{
  "num_hidden_layers": 15,
  "hidden_size": 160,
  "num_attention_heads": 2,
  "num_key_value_heads": 1,
  "head_dim": 64,
  "intermediate_size": 640,
  "vocab_size": 2048,
  "hidden_act": "silu",
  "norm": "rmsnorm",
  "norm_place": "pre",
  "norm_eps": 1e-05,
  "positions": "rope",
  "rope_theta": 10000.0,
  "rope_fraction": 1.0,
  "qk_norm": true,
  "attn_scale": 0.125,
  "bias": "none",
  "tie_word_embeddings": false,
  "parallel_block": false,
  "init": "normal",
  "init_std_qkv": 0.0476,
  "init_std_o": 0.0532,
  "init_std_up": 0.0476,
  "init_std_down": 0.0238,
  "optimizer": "muon_variant",
  "learning_rate": 0.0112,
  "lr_mult_o": 2.0,
  "lr_mult_down": 3.0,
  "beta1": 0.9,
  "lr_head": 0.00967,
  "warmup_steps": 0,
  "schedule": "wsd",
  "decay_fraction": 0.807,
  "decay_shape": "cos",
  "final_lr_fraction": 0.0,
  "batch_tokens": 32768,
  "max_seq_len": 512,
  "doc_mask": true,
  "train_tokens": 309900000,
  "max_steps": 9458,
  "dataset": "wikipedia_en"
}
Each number is 128 + 24 x the weight over the matrix's rms, rounded and kept within 0 to 255. Layers, rows and columns count from 0.

# layer 5 MLP up, 640x160, rms 0.198, rows 350-387, columns 40-79
[[132 174 178 117 114 173  90 120 128 147 100 135 157 147 105 138 128 120 101 159 145 129  85 170 135 135  89  84  91 144 101 132 104 138 116 125 132 134 102 114]
 [ 54 155  91 137 133 111  97 163 136 103 149 109  94 108 184 145  93 118 124  81 120 127 159  86 136 120 136 148 141  87 159 155 148 130 117 158 156 132 122 127]
 [153 123  95  97 179 140 163 177 133 104 134 150 130  93 111 144 121 133 132 135 111 108 100 133 135 104 143 107 142 118 131 132 121  95 135 179 128 161 137 151]
 [141 145 134 109 119 180 147 119  97 107 120  95 156  72 110 129 128  95 146 158 143 135 111 141 144 123 148 144 115 148 172 126 157 121 135 107 113 134 133 139]
 [148 131 119 104  95 131  85 129 155  85 123 122 129 116 119 100 156  98 160 139 133  75 106 132  88 138 104 160 147 136 118 108 118 137 140  77 116 151 123 113]
 [156 163 119 150 132 145 110 112 118  92 129 108 131  98 120 121 162 124 151 155 121 144 135 167 144 131  82 129 128 120 149 152 122 161 120 139 116 153 152 127]
 [131  97  88 152 124 105 116 146 134 181  99 133 117 185 128 112 129 127 129 139 144 144 160  77 129 111 100 127 117 133 152  76 152 135 141 129 117 156 127 109]
 [ 93 121 105 153 117 120 103 131 111 101  99 116 125 120 119  57 134 150 114 138 164  82  85 146 141 113 116 130 103 161  52 146 139  83  94 104 134 162 150 112]
 [ 93 127  96 147 139 138  99 163 111 139  93  96 136 137 149 103 119 194 141 119 154  84 145 164 132 148 104 127 133 146  99 150 139 135 155  80 128 123 138 124]
 [145 145 113 150 149 145 149 148  98 122 138 132 113 146 117 122 171 128 143 137 173 135 120 126 109 143 162 166 123 133 133 138 140 107 129 130 102 135 151 115]
 [100 131 120 145 131 117 113 182 114 174 124 120 129 164 150 136 144 129 170 138 136 115 119 135 129 170 110 120 111 141 149 106 164 134 103 173 105 121 149 104]
 [142 134 184 126 173 124 102 120 114 115  93 165 127 100 103 141 128 148  97 129 117 141  85 163 136 119 136 107  81 133  92 147 109 132 131 128 146 117 128 125]
 [125 173 129 111 111 123 124 138 151 119 129 133 182 129 110 136 111 135 111 124  97 112 102 138 136  81 114 118 163 103 154 179 140 141 127  77 138 131 121 155]
 [110 141 113 108 108 121 127 166 154 123  77 129  99 178 155 124  99 142 127 109 121 185 184 127 132 122 127 148 156 109 124 128 140 122  85 112 137 115 152  98]
 [113 138  91 124  76 126 172 131 148 120 111 123 112 132 113 140  88 177 146 125 143 120 133 102 188 164 107 160 126 126 126 129 138 106 137 134 168 124 116 117]
 [100 112 117 115 136 112 133 146 109 178 132 103 159 119 136 121 136 116 174 165 118 127 130 115 105 157  82 118 121  91 137 129 146 127  89 109 123 148 128 133]
 [ 92  61 113 140 123 119 132 129  87 113 146 137 131  98 133  96  86 103 137 124 148 137 119 169 132 102 136  96 102 142 112 148 116 117 147 105 132 137 105 164]
 [151 151 133 136 117 143 128 173 179 144 128 139 112 125  99 134 151 131 145 160 146 143 169 167 136  72  80 104 125 145  87 141 121 108 150 119 105 123 145 156]
 [117 109 155 150 116 165 139 177 111 111 162 158 115 145 111 104 107 106 111 162 161 107 116 182 124 104  78  80 125 145  86 155 111 161 105 115 128 100  99 107]
 [126 209 130  73 103 123  85 107 172 147 104 141 124 130 127 161 130 132 139 120 156 132 138 111 102 129 133 128 107 131 145 112  87 145 118  65 153 177  90 135]
 [115 152 100 143 119 108 143 109 135 127 128 108 156  72 102 131 141 121 118 166 107 117  80 140 126 163 127 161 133 169 118 138 113 119 135 124 124  94 119 136]
 [129 142 136 131 156 130 133 116 128 104 109 130 107 177 114 131 104 107 119 123 102  91 152 117 135 151 113 119 122 146  84 133 144 156  80 104 136 134 138 140]
 [128 117 120 175 148 139 112 189 114 128 102 161 124  93  95 101 115 147 110  98  94 103 115 104 166 115 140 119  91  86 158 129 150 116 112 138 149 112 131 102]
 [128 118 132 120 109 152 138  98 125 126 118  94  88 141  89 125 114  98 119 116 125  98 164 113  91  49 113 172 128 150 151 113 155  60 139 102 126 111 146 134]
 [140 180 168 124  80 110  74  85 152 127 112 105 124 157 144 143  94 171 116 108 137 133 124  98 181 159 114 109  90 142 133 103  84 147 140 120 143 122 139 139]
 [137 130 131 173  90 119 121 112 112 115 113 151 135 108 135 111 147  85 119  98 110 135 155 111 114 104 105 171 108 123 135 119 151 116 136 133  97 108 149 114]
 [121 110 122 117 166 102 120 155 140 127  94 121 115 142 148  80  72  95 149 151 137 120 134 154 127 138 174 114 110 150 181 145 109 164 136 145 135  94 172 107]
 [122 166 112 122 133 119 126 132 145 136  84  77 109 141 137 154 157 106  79 177 145 160 141  98  50 150 114 137 115 139 106 117 107 126 151 100 143 136 120 187]
 [126 169 128 116 141 117 162  84 141  80 122 161 148 142 162 133 106 105 116 149 150 128  96 132 139  58 132 169 130 125 123 116 157 166 113 108  94 169 111 140]
 [147 146 132 195 111 115 165 146 133 113 125 153  98 174 120  89 156 155 150 161 135 126 166 146 103 154 134 127 124 185 163 114 112  98 198 131 127 121  93 125]
 [ 97  67 126  94 142 113 152 113  98 160 153 125 128 138 115 119 112 113 116 163  97 136 132 106  57 124 133 138 146 129 157 131 158  85 108 112 149 120 121  91]
 [105  82 114 138 109 145 161 155 128 112  91 148 121 140  77 139 140 113 108 115 129  95 125 149 112  99 165 129 112 130 167 134 121 140 193 128 135 106 144 103]
 [154 145 140 135 119 110 122 167 138 107 100 100 138 135 145 130 115 125 168 158 140 166 138 135 113 122  92 157 148 124 125 159 120 142 127 130 143 104  87 121]
 [122 126 150 139 119  84  96 151 125 143 121 129 152 124 156 118 129 128 157  84 127  74 136  99 117 136 102 100 135 134  90 149 126 128 129 144  90 109 138 160]
 [136 116  82 125 124 151 177 147  99 158 103 150 109 184 158 117 137  84 148 163 152 105 158 162 135  90 136 116 171 145 177 115 180 139 135 101 134 182  91 118]
 [143 137 101 168 139 104 123 111  76 103 130 119 119 146 143 130  91 136 139 131 176 111 134 115 154 145 130 113 106 144 158 149  82  86 132 111  97  95 136 116]
 [127 110 127 150 106 127 120 133 128 128 130 148 129 122 134 138 172 133 137 137  99 101  94 129 123 123 117 142 142 153 102 109  89 124 162 105 130 155 127 135]
 [147 128 137 116 118  89  83 134  99 103  96 142 126 147 106 157 112 105 112 124  78 110 137 133 147 166 135 109 137 125 155 166 123 124 145 114 140 139 117 135]]
# layer 5 MLP down (transposed), 640x160, rms 0.279, rows 350-387, columns 40-79
[[174 111 138 128  80  97 107  88 136 126 133 162 145 144 154 142 131 173 114 123 115 132 169 138  93 121 154 107  99 142 133 109 114  87 117 149  98 116 142 102]
 [150 140 140 123  89 139 105 145  88 121 113 108 144 161 102  86 129 106 184 107 124 146  88 138 114 152 107 152 122 120 114 114 132 102 149 116 134 123 101 152]
 [120  92 134 119  86 114 136 142 129  85 109 128 130 105 159 142 145 124 126  96 151 120 115 104 125 153 123 173 129 101  99 154 117 127 105 132 132 141 107 138]
 [103 139 109 123 110 149 133 119 102 129 125 143  82 157 119  99 127 154 113 118 151 116 174 162 152 110 139  90 104  85 107 128 129 153 127 117 132  76 123 138]
 [150 169 129 108 107 126 127 148 156 151 147 143 131 122 134 120 143 135 127 145  98 153 107 133 119 107 162 124 133  90 108 142 145 111 162 154 114 144  97 137]
 [136  97 153 171  91 131 175 102 145 131  79 130 154 136 122 189 129  99 189 194 116 129 115 125 122 144 131 119 104 142 128 129 139 142 125  98  91 145 150 112]
 [136 155 146 133 103 106 146 100 133  94 138 159 159 102 150 135  97 150 120 109  92 105 150 178 126 105 143  92 138 156 114 117 100 106 145 154 106 127 169 144]
 [121 128 105  97  89 141 165 122 106 112 129 132 135 128 135 136 118 105 120 125 100 107 108 129 128 155 161 111  83 138 125  90 130 148 153 126 121  95 113 118]
 [129 139  91 135 135 135 129 121 127 146 121 161 143 136 110 165  94 144 105 139 139 135 124 145 167 157 130 130 153 166 151 125 148 134 108 129 146  82 142 183]
 [100 160 167 110 118 135 127  97 108 159 148 149  89 126 115 108 135 144 114 121  88 150 139 175 157 124 128 157 127 111  94 158 126 119 144 155 144 124 113 131]
 [ 87 131  92 120 121  99 112 131  87 157 137 132 150 106 126 154 127 146 142 135 156 142 130 104 165 136 123 133 100 146 136 109 115 131 162 130 156 120 129 176]
 [140 128 108 167 123 134 135 142 176 182 117 107 156 130 184 124 125  96  91 117 112  94 146 159 182 131 158 131 155 106  90 154 133 119 155 151 178 105 183 123]
 [161 114 129 188 116 153 126 140  98 163 160 110 136 128 157 144 130 131 153 130 141 107 203 116 106 132 148 124 166 131 138 137 160 117 102 126 140 119 106 142]
 [ 83 154  97 142 112 137 118 170 132  83 160 138 118 127 122 145 112 128 123 139 108 114 147 163 150 123 160 138 114 125 145  96 125 166  94  54 140  60 139 103]
 [143 100 139 164 151 124 116 144 151 124  96  78 158 126 156 129  98 120 122  99 129  99 120 102  67 120 101 124 108 146 143 139 125  86  94 126 127 130 127 149]
 [132 146 141  80 106 117 154 113  99 152 117 116 187 135 107 148 131 114  64 135 105 144 141 120 104 125  99 104 148 133 113 128 103 122 130 101 121 150 112  69]
 [137 123 110 133 114 126  93  87 147 104 120 167 112 113 139 124 138  98 119  99 100 111 183 126 106 154  85 179 120 132 150 121 111 139 134 141 116 140 115 137]
 [145 130  82 126 147 114  93 129 192  92  95 133 155 132 138 152  94  93 103 138 106 127  88 121 114 150 123 131 122 169 148 128  79  94 117  78 136 219  80 133]
 [166 124 136  84 170 139 177  95  81  93 127 111 162 133 139 128 113 138 137 124 128 112 146  82 127 158 119  88 101 166 125 140  93 118  99 142 135 137 112 137]
 [120 152 136 166  90 171  84 183 171 138 110  98  92 104 132 146 141 179 136 129 110 154 103 110  79 114 159 120 144 125 124 155 134 122  53  70 123 138 109 103]
 [109 149 177 155 100  84 138 113  98 105 165 151 124 144 127 127 152 137 155 124 116 108 128 142 137 127 125 131 144 125 118 151 158 115 150 129 124 134 133 133]
 [104 117 110 147 149  94 121 152 150 111 142  96 122 121 113 131 172 137 138 110 148 171 154 142 120 147 145 134 136  90  95 106 121  93 104 128 113 158 131 107]
 [101 103 114 122 138 128 105 101 115  93 110  94 135  94 129 160 149 108 125 112  70 113 155 124 154 113 116 136 144 102 138 119 124 147 128 160 132 111 166 158]
 [101  96 119 137 153 113 162 127 142  98 191 148 137 101 127 159 138 135 135 132 165 134 142  94 118 119 126 123 102 111 160 118 126 126 142 116 104 123 109 108]
 [149  77  89 136 130 168 122 139 116 137 103 131 116 151 143 180 151  99 140 118 136 119 165 114 105 114 114 117 136 134 133 130 121 150 142 140 171 151 150 146]
 [138  94 141  90 123  78 127 128 114 129 131 108 156 137 142  89 122 165 144 115 114 125 128 104 122 100 117 103 138  90 173 144  89 133 130 119 134 120 156 127]
 [127 114 156 102 140 100 123 117 103 140 140 161 118 129 148 160 155  96 114 145 132 134 115 166 123 172 135  95 105 130 137 128 128  99 143 137 173 116 131 112]
 [127 108  89 140 141 151 150 153 156  89 129 133 126  96 115 127 148 139 175  97 139  82 140 154  97 125 152  94 165 160 139 122 104 119 129 127  95 113 119 118]
 [142 118 108 134 171 102 158 100 120 138 163 125 160 146 125 174 132 177 135 144 147 124 143 186 122  90 145 118  91 176 100 140 110 105 131 126 138 134 105 170]
 [140  93 157 103 150 106  97 127 132 142 147  58 128 139 161 105 155 135 150 120 142 155 150 149 139 125 109 156  82 149 137 106 125 119 163 121 157 164 127 126]
 [151 149 102 137 127 101  96 146 137 143  74 126 114 145 102 149  99 112 159 115 133 152 152 129 157  89 146 142 121 148 137 126 135 141 160 162 104 152 137 119]
 [ 84  48 135 134 123 121 162 100 104 170 105 150  98 151 178 165 112  87  80 142 140 139 141 138 111 168 150 157 124 101 124 123  96 116 140  97 149  98 137 130]
 [ 97 111  72  98 152 126 154 129 111 115 137 119 131 134 132 137 121 144 103 125 116  80 150 108 164 118 138 172 105  96 151 132 145 112 125 158  93 101 131 102]
 [156 143 131 102  93 132  96 124 117 127 114 168 119 120 130 150 154 121  87 109 118 122 129 140  96 103 126 110 128 123 156 118 134 126 169 130 121 112 111 174]
 [116 121  82 152 104 123 141 176 135 162  92 162 121  87 146 117 120 135 134 126 136 155 122 134 146 106 145 135 149  80 165  86 150 151 135 121  98 138 126 128]
 [168 134 112 142 145 196 157  94 115 115 122 154 152 132 130  92 125  79 114  91 117  83 157 149  86 148 133 112 133 126 128  97 150 120 109 143 130 104 126 163]
 [128 112  85 133 113 102 126  99 126 132 162 117 143 107 126 121 175 126 124 100 107 151 118 137 146 154 103 139 149 124  89 132 130 131 129 129 148 121 148 179]
 [151 108 108 123 136 114 113 138  76 153 129 150 139 172 123 123  91  95 128 124 119 167 156 151 135 123 114 187 132 146 109 124 117 135 131 142 180 162 158 155]]